Weights of a small GPT-style language model, trained from scratch on English Wikipedia: MLP 256 SwiGLU, vocabulary 6125.
Each number is 128 + 32 x the weight over its row's rms, rounded and kept within 0 to 255. Layers, rows and columns count from 0. The size above them is the row's rms in percent of the matrix's.

# layer 4 MLP up, 256x192, rms 0.14, rows 82-105, columns 0-95
size [104 103  97  98 104 101 102 113 106 107 102  99  96  95  95  94 105  93  91  95 101 106  95  97]
[[ 95 136  89 167 185 156  95 127  79  74 139  97 107 119  84 124 166 120 223  87 134 129 106 102 164 155 172 101 183 116 143 141 152 114 137 122 106  63 114 146 105 134 118  66  92  85  93 129 118 112 153  70 103 159 221 126  93 136 102 134  90 115 168 114 140 133  79 182  63 132  56  86  64 123 121  86 131 156  79  98 107 151 181  85 161 114 114 196 139 139 103 125 130 122 133 138]
 [156 107 191 145 104 174 126 127 157  99 178 107 133 105 135 180  84 119 100  97 116 120 122 149  88 111 150 129 188 168 162 137 122 151 154 103 115 108 158  99 138 117  92 161  72  98  72 182 140 149  98 157 180  71 151 180 139 112 131 137 127 120 169 152 114 138 196 109 133 108  99 187  88 150 131 122 132 129 102 163 161  72 159 169 150 119 128 180 202  74 199 121 163  83 139 173]
 [134  63 139  95 129 131 205 145 125 136 118  68 151 129 176 131  88  59 114  77  77 150 179 115 120 114 141 130 136 114 135 161 116 134 138 155 112 126 111 108 117 220 153 134 144 120 153 121 142 133 141 171 166 163  68  61 121 133 152 100 188 134 137 123  66  56 151 135 113 127 105  98  54 160 112 133 120 151 135 138 126  96 129 134 112 155 118 153 104 175 110 116 101 166 158  82]
 [ 89 131 104 118 108  97 105  73 132 159  58 113 117 129 177 160 143  78 124 156  70  91 158 177 146 138 118 116 138 116 141 188 130 115 116 183 114 109  64 111 116 146 145 110 122 129 131 111 158  89 103  90 146 128 100 121 128 127  97 167 101 175 138 140 109 146 109 197 124  95  66 156 171 101 163 180  83 128 142 132 143  90  42  85 167 166 113 149 119 122 109 136 113 108 136 125]
 [116 119 172 179 178 111 108 105 186  92  98 127 112 113 178 122  88 141 123 123 152  84 137 159 164 194 124 121 140  91 151 116 142 142 121 133 163 153 114 130 146 136  97 112 141 125 132 134 159 141 116  99  76  87  62 165 113 203 130 129 140  90 210 138 161 140 107  82 141 143 107 127 193 141 120 161 105 154 127 154 131 123 166  95 108  93 115 178 125  99 179 146 230 127 133 155]
 [163 125 179 125 132 112 106 116 153 180 123 128 138 140 175 140 128 127 191 135 141 130 186 161 109  92 145 134 134 140 102 167 117 154 164 147 154  80 122 128 125  68 121 151 119 130 166 172  90 161 121 122 113 128  77 146 154 184  81  88 149 169 130 143 147 125 170 162  88  83 178  90 206  91 135  74 150 119 155 132 173  97 136 132 147 157 105 133 131 112 106 107 117 142 189 167]
 [144  94 141 156 109  55 110 126 107 122  97 120 170 141  91 148  89 122 108  91  68 144 110 115 131 104 123  74 116 121  75 173 136 141 122 157 151 167 132 150 186  82 176 150  87 113 118 103 127 163  69 161  91 132 153 115 152 172 116 136 129 126 148 112 158 126 126 143 121  95 124 152 105 161 133  97 162 145 144 160  98  57 165 115 184 173 120  84 193 143 170 125 136 135 151 199]
 [ 95 157 118  85 170 178  83 112 128 126 132  98 147 105 118 123 171 103 119 139 134 124 105 142 144 117 136 119 137 104 182 144  96 158 147 207  64 116  87 109 124 172  88 136 117  77 173 121 200 159 122  96 121  81 162  94 197  63 115 133 104  84 105 139  96 151 124 154  46  94 169 126 148 148 133 117 133  90 110 119 155 181  78  78  95 148 152 100 138 171 158  95 144 163 140 131]
 [167 108 129 102 136 134  84 135 117  95  93 143 125  86  69 185 133 119 115 155 191 173  78 114 106  94 119 127 159 115 147 151 170  87  97 150 165  66 105 106 149  85 126  85 106 124 110 116 148 161 161  82 149  80 117 109  98 139 149 156 128 105  70  97 137 135 131 123 160  96 162 193 128 141 116  93 100 131 133 144 106  89 124 128  98 129 169 116 143 147 125  84 179  62 143 135]
 [152 125 113 103 100 101 124 170 201 122 158 205 129 170 113 155 153 118 147 148 133 135 116 152 148 112 141 124  75 130 123 124 142 129 111 102  94 130 137 116 204 188 145 166  76 131 129 151  88 151 171 109  99 103  53 173 128 111 127  78 128 122 114 132  93 152 118 150 167  81 151 187 118 174 177  77 134 105  59 108 174 145 138 138 206  57 161 171 128 132 130 159  57 149 133 130]
 [206  81 177 204 132 153 108 157 141 134 134 116 127 119 126 128 100  94 165 115 140  73 198 136 138 170 137 111 131 196  82 133 115 109 163 103 186 128 106 161 112 170 163 172 130 148  82  80 197 121 152 141 113 115 175 116 160 116 127 120  52  97 114 133 113 145 161 146  75 124 148 181 173 155 152 134 122 111 133 139 158 138 188 165 118  98 178  88 111 169 121  84 109 161 123 125]
 [ 86  93 156 130 134  69 108 130 159 116 106 110 114  68 119 155  95  97 109 151 128  68 152  59 129 131 132  80 113 127 128 149 144 155  80 118 109 141  71 148 130 156  94  87 118 119 126  77 130 157 110 113 112 220 101 195 147 136 128 167 120 129 136 155 164 119 110 115 161 110 130 113 111 131  43 145 104  86 132 112 129 125 140  81 147  31 212 131 125 160 193 123 102  98 115  68]
 [119 194 155 101 103 145 110 179  95 110 110 154 139 171 152 107  62 126 196 147 164 126 127 160  98  95 129 169 150 103 154 125 127 100  99  96  81 102  63 110 158 129 127 100 154 118 141 115 116  78 147 115 133 168 170 125 158  87 118 157  65 163 131 167  97 121 129 110  90 156 115 117 113  47 138 137 110  24 130 116 116 131  92  87 138  95 169 124 121 135  93 132 134 138 204 164]
 [ 82 152 119 172 145 105 141 119 127 111  90 138  91  83 201 147 137  93 141 168  97 119  95 167  77 129  93  73 147 112 103 127 179 133 144 149  99  95 158 188 135 133 100 166 134 174 152 123  97 122 132 105 203 158 138 175 145 181 124 162 101 144 154 131 158  84 151 114 178 118 108 143 152 118 162 149 121  99 121 176 102 150  78  65 198 144 102 159 144 142 105  88 169 141 122 106]
 [145 128 130 108 142 164 199 174 126 135 150  88 149 133  97 101  78 163 184 159 108  97 144 121  94 155  58 186 154 186 124 144 131 106 165 154 106 102 108  94 145 122 178 102  99 137 127 132 110 117 115 111 125 119 110 114 145 125 152 155 130 132 186 107 163 199 177 101  71 129 101 146 150 131 167 129  99  73 159  71 145 172  79 160 147 109 119 123 160 110 146 142 194 161 134 114]
 [ 95 175  92 118 129 123 148 131 157  97 104 127 140 165 195 205 152 151  71 148  96 139 117  86 170 100 154 148 146 140 202 130  99  90 175 119 111 142 114 146 159 116 121 125 169 163 156  85 122 184 100 111 107 174 115 129  88 136 106 135 125 125 190 138  99 141 134 201 146 184 153  87 121  75 142 126  92 129 143  75 141 153 156 147  88  95 118 140 159 131  95 102 162  62 148 130]
 [125 102 165 173 120 135 130 180 120 135 114  88 182 149 128 125 141 199 122 127 125  72 143  72 153 128 121 151 130 105 165  98 123 131 115 129  81 160 192  75 141 119 126 113 152 138 134  75  94 144  30 121 171 101  94  98 151 125 140 163 191 130  98 149  81  76 151 144 178 101 102 148 121 190 106 150 101 117  64  86 171 135 140 123  95 112  49 130 146 132 102 135 142  64 134 204]
 [136 123 198 152 101 103 154 148  89 147 170 122 125 105 173 139 184 169 140 143  97 193 132 183 149 169 138 131 164 162 153 180  25  90 156 170 147 129  68 163 132  90  31 134 154 164 157  94 151  82 110 160 116 135 107 152 134 122  85 132 152 149  97 125  92 120  86 157 142  75 112 110 161 150 130 124 102 157 151 208 138 143 120 104  62 126 160 103 130 150  58 135 134 111 163 110]
 [ 99 174 130 145 158 150  95 128 165  91  73 163  76 125  78 146 139 153 103 106 184 146 160 118  78 130 177  30 113 115 114 142 121 129 125 161 178  85  94  79  86  96 121 146 157  68 119  90 171 128 192 171 144 162  59 107 190 161 169  95  90 157 173 131 149  75  82 163 128 169  86 126 150 128 155 115  98 109 164 144 116 135 125 143 126 129 182 131 149 146 116 124 135  93 104 108]
 [126 144 133 112 124 134 100 127 129 156 130 126 134 107 102 138  88 100 135 149 196 127 148 110  84 134 175 121 104 135 151 105  99  70 212 124  86 116 129 133 117  89 165 101 102  96  60  96 100 104 118 140  89 116 141 143 129 125 193  56 186 181 123 161 208 149 113 135 142  95  88 128 128 149 106 156 110 117 105 142 144 138 118 164 160 118 166  64 144 138 183 139 116 124 141 175]
 [147  95  97 154  89  58 141 129  98 170 114 167 147 122 158  79 150 157  55  80 128 113  99 134 150 144 129 148 138 112 141 157 107 140 121 107 132 197 183 212  58 159 167 105 116 160 150 114 150  91  80 114 151  89 122 113 130 139 140 141 114 122 151 134 117  86 174 192 117  69 115 147 236 208 138 149 128 116  79 172 135 190 137  93 139 152  96 143 111 175 126 134 123 188 145 169]
 [113 120 108 107 117 141 151 172 163 168 129 158 175 139 147 138  91 110 105 123 152 134 132 147 163  80 162 129 200 147  82 152 131 122 149 150 145 115  69 123 128 138 149 107  87 161 123 131 121  68 150 156 198 200 127 155 151 139 107  60 135  70 118 170 121 149 110 138 115 197 112 150 102 156 148 145 126  67 147 178 113 112 127 177 134 110 115  68 101 110 114  98 133 126 116 188]
 [129 126 130 109  57 158  98 140  83 117 174 109 125 206  85 118 114 153 143  70 161 195 141  85  98 121 137 159 145 168 144  87 100 124 130 105 138 125 138  33 141 107  73 183  68 123 151 136 107 164 175  96  70 125 106  85 118 150 112 156  64 136 130 202 162 115 132 146 140 115 171  99 100 105 118 151  96 109 155 142 108 103 119 141 116 134 126 153  89 119  74 175  85 109 110 165]
 [115 119 189 156 131 115 175 143  64 153 132 117 167  93  96  74 106 121 113 146 149 140 146 150 135 192  67 152 144  81 115 170 121 160 204  67 168 133 157 137 178 117 104 128 126 135 124 186 103 162 128  58 150 137 115 149 160 132 124 135 146 216 118 124 127 117 116  34 114 125 123 145 115 170 152  66 118 126 150  93 100 128 178 113 153  54 111 161 115  95 146 100  93 136 137  85]]
# layer 4 MLP down (transposed), 256x192, rms 0.125, rows 82-105, columns 0-95
size [102 108  98  98 100 100 103 100 106 101 105  99  96  94  92  94 107  93  98  94  98 101  93  96]
[[129  96 129 149 171 109  83 152  91 137 107 226 141 124  97 150 108 159 206  95 130 136 120 107 105 111  38  94  80 129 142  65 103 132 144 103 122 121 125 130 129  91 123  82 104  97  77 111 149 168 120 104 125 131 117 131  87 138 118 147 168 163 199 114 126 176 147 156 143 106 161  98 134 107 111  92 145 141 121 119  78 121  89 140 186 125  53 110 135  55  91 134 147 122 143 115]
 [156 112 158  62 113  90 113 107 213 148 148 160 122 132 102 128 160 154 154 130 132  84 182 201  90 112 138 143 116 115  96 106 105 127  93  74 165  89 127  88 102 177 124 152 124  90 120 142 171  98  92 127 120 106 150 153 127 139 159 120 107 134 160 121  61  94  63  48 159 148 166 149 150 147 179  97 146 120 143 132 127 158 105 105 129 146  76 130 129 190 159 104 103 115 155 135]
 [170 109 132 134 182 140 127 128 140 122 115 186 105 180 157 150 149 167 125 121  84  96 134 173 181 113 191 120 166  52  81 161 124 135 209 146 115  91 142 114 113 159 170 176 166 152 125 110  90 115  84 115 195 130  52  92 152 122  81 162 186 105 114 100  82 124 126 152 104 154 132 113 143 171 118 150 113  67  63 136 125 110 116 147 134 191 113 159  83 114 110 137 131 156 140 120]
 [ 99  95  79 166 137 124 116 126  77 212 137 199 113 131  91 177 131 159 116  72 155 134  54  70 106 142 135 107 103  97 135  70 123 148 115 113  71 131 131  85 158 135 169 122 129 107  84 124 181 186 115  94 169 119 128  93 144 130 148  66 151 133 109 129 112 209 160 120 131  76 134 146 132  95 198 103 173 129 120 156 167 150 169 129 131 160 172 142 113 161 150 127  84 145 103 135]
 [151  92 100 114 192  73 114  77 151 136 122  96 143 119 204 160  88 103 137  98 147  35 133 143 156 116 129 147 147  81 161 152 133 115 126 130 124 154  90 115 133 139  68 105  97 171 170 127 180 134  75 148 133  92  83 150 156 180 113 154  97 119 201 138 125 202  62 130 154 130 156 164 171 155 141 157 102 154 144 163 137 123 129 161 109 111 177 170 101 101 194 125 149 125 145 132]
 [147 106 134 136 120 104 148 158 146 109 122 135 147 179 132 118  99 147 116 134 167 108 158 197 103  97  93 126 145 162 149 157 153 111 134 109 122 110  85 123 122 123 142 142 151  79 159 128 116 118 129 106 120 113 123 116 111 111  86 237 128 163  59  96  90 102 196 101 119  54 176  87 145 150 125  93 125 100 108 130 133 118 125 141 169  90 197 130 122 124 101 126  93 176 168 167]
 [151 140 138 162 131 134  88 124  91 150 167 111 160 170 150 125 124 110 144 127 195  89 159  76 139  91 145 155 139 154  82 133 145 147 153 103 127 132 153  47 153 130 174 115 136 166  92 149 147 147 108  71  81 125 134 131 131  62 147 161 128  85 154  79 104 101 168 101 161  47 182 112 166 159 171 142 106 169 121 156 140  96  42 117 146 208 118 136 123 179 168 179 123  53  65 148]
 [145 178 102 121 108 162 106 113 113 124  98 154 154 154 159 119 134 124 118 156 141 125  94  97 150 118 104 115 114 115 151 214 162 151 139 138  83 110 121 130  62 174 119 132 127 134  87 143 155 157 148 119  93 136 139  71 159  77 132 164 146  89 118 149 107  72 144 145  93 111 150 134 215 118 161  78 132 125  64 154 152 166 101 159 106 146 127 120  45 162 127 122 130  99 146 133]
 [140 129 133 131 180 144 130 130  89 135 151  92 152 156 177 104 126 164 124 195  81 117 110 121 118 114 145 125 145 135 155 125 166 125 107 110 105 160  78 182 107 153 122 137 102 141 135 157  82 128 140  86  71 122 137  96  94 131 129 151 215 117 201 169 187 112 156  71 120 108 185 111  95  71  96 150 106 102 131 171 128 106 161  92 106 138 153 140  98 114 165 187 132 149 131  93]
 [118 124 149  99 138 155 101 114 100 103 142 152 105 127 148 142 135  37 118 175 105  77 121 189 141  88 154 159 123 127 141 102 139  74 107 104  93 157 145  94 179 194 147  73 113  79 128 122 100 161 174 136 175 146 118 206 114  74 151 110 126 125 185 152  98 199 172 120 129 125 149 120 111 131 144 124  62  47 138 117 127 132 147 131 128 105 161 138 104 129 119 154  70 170 122 103]
 [104 140 181 135 151 158 120 185 151 176 143 210 143  93 105 121 117 139 124 158 100 110 224 138 148 162 133  54 160  97 138 182 135 105 137 111 208 140 171 121  82 166 157 187 128  88 178 104 187 176 169  86  79  86 126  96 188 107 165 133 146 138 120 113 101 150 182 149 100 164 154 136 202 153 169 141 106 135  95 124  80  93 117 172 120 131 138 126 120 132 153  90  82 142  84 107]
 [131 113  96 107 117 115 111 150 158 169 145 121  96 135 128 179 140  65 143  56 167  74 164 136 162 144  79  29 128 140 116 127  99 119 112 110 149 139 110 208  87  88 129 119 108 157 148 138 103  77 174 101 177  84  48  66  92 176 193 115 185 106  92 111 105 171 117 184  93 111 153  96 176 187  83 135 135 133 136 149 106 140 196 141 143 139 193 103 149 106 161  83 156 168  99 157]
 [148 146 142 113 115 135  64 200 121  78 123 108  95 143 194 125 116 123 149 173 151 151 146 150  86  61 117 131 110 127 155  59 158 196  73 125  93 166 119 150 115 133 150  61 159 169  96 146 120 142  73 111  99 114 184 167 113  71  80 109 150  98 178  89 118  79 143 114 125 140  92 135 134 113 124 102 129 191 232 112  85  86 162 146 173  72 114 112 114 129 141  80 105 155 115 126]
 [129 102 137 129 107 171 157 128  56 163 126 142 157 159 118 140 143 168 127 132 120 102 139 142 125 133 138 131  92 103 112 180 137 149 145 137 148 180  98  52 130 145 177 106 111 106 157 149 106 176 156 143  87 154 162 123  91  95  36  85 123 101 160 134  75  92 124 162 151 136  80 170 130 118  77  86 116 120 131  47 135 137 101 161 106 123 180 139 186 105 106 169 101 165  91  82]
 [130 110  93 144 145 174 119 189 135  96 173 106 194 110 138  93 133 111 138 104 123 107 166  99 165 151 147 171  80 133 113 169 149 128 116 124 179 121 130 107 150 173 166 156 145 125 109 126 109 112 160 110 136  87 113 141 118 173  79 138 144 167 139 157 132 125 183  71 121 163 124 141  73 195 112  96 139  89 150  77 117 158 135 118 196  68 139 163  97 138 106  40 209 144  72 164]
 [177 174 165 131 132 121 100 109 168 166 119 134 107 120 138 130 202 123 105  54 132 129 179 131 111 144 111 117 153  68 122  89 172 134 135 158 134  92 124 222  68 116 162 169 104 175 110  79  89 147  77 156 104 130 114 149  99 176  99 172 135 146 151  99 144 142  42 116 103  87 111 145 131 125  56  91 162 101 120 144 114 179 177 153 110 100 100 141 135  85 129  96 102  93 123  75]
 [117 165 184 144 166 166  94 171 110 143 114 157 193 116 121 159 126 130 140 120  82 142 146  65 177  79  81 190 107 107 184  89 143 150  97 113  72 155 150  98 140 108  59 123 133 172 112  57 139 118  99 153 123 146 109 178 109 104 104 173 123 132  66 128  68 135  90 180 188 152  92 104 158 150  48 151 154 113 145  88  80 157 122 115 115  91 170 103 120  92 149 141  98  79 143 128]
 [142 133  96  73  90 129 130 128 115 166 194 111 114 138 171 146 142 150  99  75 141 171 144 130 193 128 142 149 172 102 151 151  54 137 136 147  58 125  86 137 130 123  37  70 157 163 127  81 145 133 142 122 112 139  98 108 129 153  97 168 171 151 125 128 123 113 161 132 143  94 122 125 162  97 157 154 139 140 164 148 105 147 224  77 122  94 144 136 148 153 150 182 102 151 155 112]
 [117 225 118 128 135 112 149  47 147 124 127 194 116 160 100 164 144 122 145 149  98 125 128  73  91 191 154 118 139 136 138 101 100  69  93 162 143 106 159 127 160 139 104 109  97  65 123 119 149 119 139 170 179 132  40 132 166 123 127 141  95 148 133 109 108  72  48 100 123  81  96  94 127 126 167 101 169 108 147 130 134  85 114 128 130 126 132 124 129 117 132 151 141 133  93 117]
 [ 90  79 188 142  89 111 134 113 128 103  75 132 103 155 162 155 135 121 159  68 157 120 153  67  75 112 136 158 116 184  97 197 118 138 176  83 140 186 166  62 154 116 150  92 140 166 136 114 111 105  72  95 123 130 150 168 157 137 122 116 154 129 116 139 148 117 118 138 112 123 140  82 116 147 134  84 157 184 118 100 180 110 115 164 124 133 199 146  57 152 147 141 171 113  84 168]
 [ 91 129 180 160  74 119 200 157 133 171  74 126 117  89 162 118 169 135 121  90 188 165 111 144 130 129 145 170 115 195  95 123 114 124  67 115 178 124 115  62  97 196 144 114 141 187 109 142 105 132 131 129 189  90 139  90 165  81 117 157  93 128 192  84 177 152 149 132  89  84 110 136 209 133 160 157 173 107 137 185 168 210 113 135 108 164 134 115 103 104 124 175  89 163 108 184]
 [172 147 124  92 129 127 161 129 116  90 107 150 132 170 190 149 114  97 119  86 142 129 156 129  89 185 130 115 165 117 177 137 127 152 100 182 136 144 110 150 174 146 142 143 125  98 179 149 190 146 108 185 133 139 164 162 143 119  86 127 133 146 112 128 136 104 144 166  71 161 184 110 142 121 115 158 111 164 178 191 185  96  91 188 137 166 122 135 140 199 142 196 136  62 158 162]
 [158  97 165 117 142 136 138 142 108 192 100 152 102 138 108 113 206 144 130 126 169 146 133 152  96 108 142 112 131 104 196  88 111 148 169 182 139 187 153 170 116 205 147 128 169 124  59 150  72 117 161 123 134 137  95  98 159 170 184  95  99  50 159 158 166 154 139 108 129 140 151 153 122 129 150 141 123 124  88 123 177  69 106 144 134 149  79 116 164 116 129 147 172 141 161 105]
 [138  92 167  88 139 179 182 149  70 116  90  85 142 156  95 115 136 118 127 151 165 157 100 126  96 105  73 119  93 134 158 157 151 149 173  97 103 145 180 166 154 197 117 149 100  70 166 139 131 141 130  96 174 127  62 137 200  86 145 150 104 174 124  69 155 177 106  68  89 116 133 128 143 139 178 126 161 109  98 146 105  83 110 138 131  30 153 148 109 133 157 164  70 132 175 113]]
# layer 4 MLP gate, 256x192, rms 0.139, rows 83-106, columns 0-95
size [103 102 103 101  98 107 100 101 108  97 102 100  91  98  95 100  94  95  95 101  99  97  98  99]
[[104 158 122 132 163 142  84 117 137 126 105 156 116 206 103 127 141 171  92  84 139 153 142 134  62 141 116 111 174  95 185 127 174 129 117 157 111 123 172  84  93 102 107 124 162 178 109 150 107 113 106 134 101 149 138 108 162 209 127 168 122  89 172 116 171 104 105  93 151 144 104 106  94 118  96  68 130 152 131  48 102 120  93 104 194  82 103 114 110  93 154 137  99 167 109 186]
 [160  83 132 119 120 151 128 164 118 176 166 163 122 155 172 118 115 127 122 112 166 133 122 156 125 118 131 164 138  86  98 125 125 113 101 141 123 144 104 144 105 110 126 112  93 164 105 188  99 111 117 152 127 142 176 112  58 103 141  96 151  64  49  98 124 146  71 135 119 129 115 152  90 116  58 164 131  96 105 174 121 129 131 158 112 143 183 111  76  96 117  88  95  71 122 161]
 [104 150  88 111 144 124 119 143 130 150 123 136 121 102 204 147 144  93  90  99 143  67 106 109 132 123 140 155  96 157 181 142 102 107 136 163 190 115  85 113 138  87 156 140 156 122 172 119 174 130 125 124 146 141 106 137 171 127 115 113 144 134  85 132  99 180  74 152 153 123  97 154 205 122 141 205 100 176 125 129 135 126 124 155 126 154 156 152 145 112  69 148 130 163 127 229]
 [119 120  65 144 166 181 189  92  53 154 103 163 162 186 121 149  84 136 119 135  81 111 170 176 135  79 148 110  87 127 181 115 107 126 119 171 114 116 139 112 139 101 129 126  84 127 103 164  83 167  93 106 146 118  95 132  71 186 151 154 106 138 119 109 110  63  82 134 116 136 148  87 117 170  91 127 104 119  93 114 117 110 121  89 112 100 127 145 104 167 104  79 150 179 126 164]
 [146 152 193 113 122  79  98 150 155 166 120  87 133 200  62 119  97 120 141 153 172 123 166 152  85 125 130 161  40 141 128 129 135 108  92 136 148  72 131 131 100 155  89 124 134 138 158  98 116  84 117  97 121 153  87 116 105 115 159 181 130 182  74 165  84 119 139 127 107  81 183 111 101 153 127  58 148  87 123 146 171 137  91 140 170 107 145  89 161 113 147  96  96 141 186 132]
 [113  57  98 115 125  99 118  89 107 157  83  68 139 103 117 159 135 163 156 138 102 119  75 192 167 127  93  62 157 116 159  62 117 104  96 172 151 129 143 147 121  96 121 117 181 130 142 128 149  77 108  79 144 198 137 142 196 141  83 161 144 166 154 118 155 119 134 122 125 148 140 122  73 113 134 100 156 133 152 114 175 198  93 195 115 116  99 138 149 130 111  87  96  71 122  99]
 [131  94 117  77 172 134 106 162  92 138 156 125 120 185 123 100 146 138  81 142  80 152  87  94 182 144  96  53 206 121 155 152 130 151  79 170 141 138 108 124 115 164 146 118 129 126 165 122 142 101 165 111 115  66 131  94 153 159  75 141 137 115  94 168 115  99 162 104 103 169 113 146 165 181 158 142 159 135  88 150 130 160 117 168 121 135 161  52 129 115 183 109 130 115 111  93]
 [141 136 172 103 135 164 142 100 129 122  97 171 178 160 171  94 158 143 193 181 132 122 111   0 104 122  98 174 150 123  75 153 138 136  86 204 110 111 136 135 137 154 148 133 166  94 154 145 102 170 153 105  77 118 114  89  99 126 127 102 168 148 142 137  74  64 115 124 121 147  67 103 206  49 150 116 128  70  99 128 123 118  60 131 154 185 131 141 119  92 132  71 155 123 127 161]
 [158 174 182 100 144 114 113 153 139 166 167 127  89 139 145 147 161 111 170 145 126  60 112 175 202  79 184  91 160  96 146 160 166  83 119 144 111 104 126 112 150 162 153 155 170 150 133  79 130 125 135 133  95 135 130 127 112 120 108 148 162 105 198 137  95 121 154 169 140 101 162 127 123 130 132 105  87 144 136  93 116 108 138 125 132  91 124 161 119  93  89 137  95 146 111 145]
 [ 55 145  75 145 107 107 130 147 120 152 160 134 157 115 115 166 126 180 101 114 138 107 123 113 103 166 116 104 144  95 133 113 105 126  99 138 136 114 172 132 135  87 107 137 167 144 150 133  82  90 147  80 172 151 164 126 194 169 132 139 143 131 110 118 120 129 101 142 156 155 191 109 123 147 137 102 169  90 162  77  81 107 147  75 119  98 112  95 164 145 116  98  95 177 148 149]
 [189 104 130 149 134 221 140  87 107  85 174 115  93 180  91  84 112 143 129  85 170 167 169 108  94 119 147 137 117 180 124 171 144 106 158 185 124 118 169 112  81 100 157 110 142 104 121 243 120 111 197 103  76 135 172 174  98  90 171 146  91  96 133 150 131 109 122 171  54 106 127 119 140 136 157  66 139 156 162  79 107  86 114 101 139 169  84 121  93 140 114 101 125 156 149 149]
 [145  82 120 146 163  92 104  82 116  82 115 107 167 147  55 130 104 101  71 129 112 119 162 124 134 176 100 144 155 197 155 113 119 107  85 155 166 104 182 121  98 151 122 114 148 153 148 172 154 101 104  85 156 138 123 102 120 119 164  90 109 106 107  98 176 119 114  72  95 130 116 207 187 137 108 112  75 143  96 130 109 154 144 240  79 161 108 126 118  79 138 125 123  89 130  99]
 [ 55  81  81 121 140  71 103 100  93 168 124 126 138 121 133 107  72 112 127 126 154 117 130 144 116  87  90 137  98 105  83 150 112 170 156 123 141 101 111 178  96 131 131 139 103 137 106 142 116 125 150 107 107 141 163 139 109  95 103  76  89 177 161  49 112  94  83 120 101 139 105 161 121 173  91 100 116  86  40  75 147 122 111 101 130  81 151 140 126 139 124  94 122 159 130 120]
 [113 101 164 105 126 137  99  75 146 164 154 137 101 155  87 175 126 142  82  37 168 130  73 103 133  88 177 145 113 123 132  88 105 167  92  72 123 116 151 190  98 109  87 185 100 121 126 136 161  36 151 136 129 114 179 103 129 100 117  64 133 115  92 127 123 125 155 137 139 152 127 142 123  79 120 185 153 165 122 150 115  70 144 144 104 120  85 127  84 160 141 171  87 111 132 124]
 [178 162 167 128 150 180 142 129  87 123 121  83 125  52 122 106 112 140 105 143 128 153 117 119  97 173 107 162  85 140 128 112  76 104 132 116 132 121 122 103  94 144 159 165 125 171 100 123 120  89  76 172 116 129 127 136 160 143 149 124  84 134 129 156 146 139  99 109 114 176 180 128 158 116 129 127 117 116 130 128 160 202 144 138 129  75 131  89 131 138  91  70 193 113  88 119]
 [ 93 138  90 137 147  81 140 111  89  64  92 114 109  64 148  53 186 122 144 137 166 134 136 177  97 166 110 117  92 123  97 153 103  98 118 139 133 142 160 189  95 155 157 160 170 144 103 114 108 160 159  67  99 126  99 151 153  95 161 157 133 163 135 159 143 109  99 102 139 127 163 153 136  89 126 203 118 151 187  95 145 143  73 188  80 154  63  95 149 151  71  58 153 172 146 108]
 [127 104 151  88  97 105 170 178 115 146 172 153 155 124 145 114 175 198 102  50 150 172  82 152 125 105 153 137 125 176 179 148  88 163 131 116 104 107  90 157 179 121 102 138 157 147 101 191 127 118 142  86 131 153  82 160 155 149 131 134 147 135 136 104 131 104 128 150 157 119 153 111  78 171  96 113 113  95 128 190 115  86 173  84 109 153 162 151 167 181 110 134 168 144 147 125]
 [122 211 133 123 145 161  74  90 173  71 128 157 102 131 103 119 119 183 123 104 175 136 111 159 114 171 175  86 108 140 127 129 188 120 104  90 166 112 110 106 114 160 100 149 244  98  90 151 164  53 147 140 102 120  55 113 168 128 117 130 153 101 151  69 170 117 106  91 173 194  95 140 161 168 157  65 138 145 162 136 174 118  73 169  93 142 166 142 127 114 119  96 137 133 137 140]
 [ 99 188 157 169 116 113 132 127 104 152 156 162 145  88 110 120 152 138 120 130 209  83 128  84 105 198 136 119 122 124 120 165 128 172 159 137 155 116 123  93 148 129  96 113 123 138 144 126 116 162  92 180 106 128 164  83 205 142 167 116 106 166 103 112  97 166 142 165 143 122 202 157 134  32 184 144 103 115 130 185  83 129  86  83  70 155 140 204 149 131 117 117 112 140  84 135]
 [145  40 113  49 114 124 143  97 102 145 138 140 149  93 202 114 166 121  40 133 132 194 123 151 160 147 125 137 168 150 136 105 112 180 153 120  89 163 142 223 116 151  97 140 146  92 160 150  95 141 149 117 128 157  89  92  82 154 148 139 118  56 109 161 128 113 148 152 101  95  94 142 171  97 148 163 112 110 107 191 114 128  70 150 124 121 138 130 122  97  68 155 101  91 127 218]
 [ 85 130 116 149 129  97  75  97 154 189 123 195 156  96 134 121 110 175 166  96 129 139 114 179 121 116 107 119 108  79 104 106 107 112 105 150 122 138 132 146  90 112 151 148 108 110 125  97  85 100 152  95 115  85  69 116 193 119 124 166 139 131 101 136 164 139 110 199 162 134 107 168 152 154 118  89 170 109  64  95 135  96 144  75 127 164  82 117 124 124 102 128 145  95 152 148]
 [135 105 112 120 126  91 154  81 159 130  60 141  58  89 166 139 127 139  94 139  60  63  76 113 138  99 128 123  65 131 100 161 130 135 113 137 148  84 136 114 143  98  97  83 171 133 139  94 186 100 105 130 156 139 154 124 109 133 138  86 193  91 108  38 169 117 113 116  87 140  86 121 117 159 110 149 178 165 120 135 132 114 119  79 132  87 196 110 101 121 159  84 108 117 131 152]
 [171  87 159 164 160 123 171 142 103 160 119 114 101 147 116 137  99 127 138 140 167 142 111 104  74 151  77 189 116  95 122 135 133 161 206 103 139 103 138 190 117 172 175 116 135 101 169 146 111 125 135 113 101 155  85 142 141  60 180 147 135 156 120  49 127 103 138  94  48  99 148 112 110 178 162 126 136 110  97 157 140 106  75 116 145 102 119 156  90 147 140  88  70 127 147 101]
 [151  60 135 109  99 120 110 124  88 144 142  80  99 148  72 147  71 173 101 130 125  80 186 137 179  88 136  65 124  95 114 122 108 116 178 110 156 116 128  83 146 164 104 166 127 137 161 100  87  78 135  76 103 121  71  92 147 184 107 131 112 161 190 217 156 182 173 111 165  96 127 132 150 126 112 114 157 126 167 161  74 134 165 113 163 130 166 107 130 170 103 158 135 164 137 139]]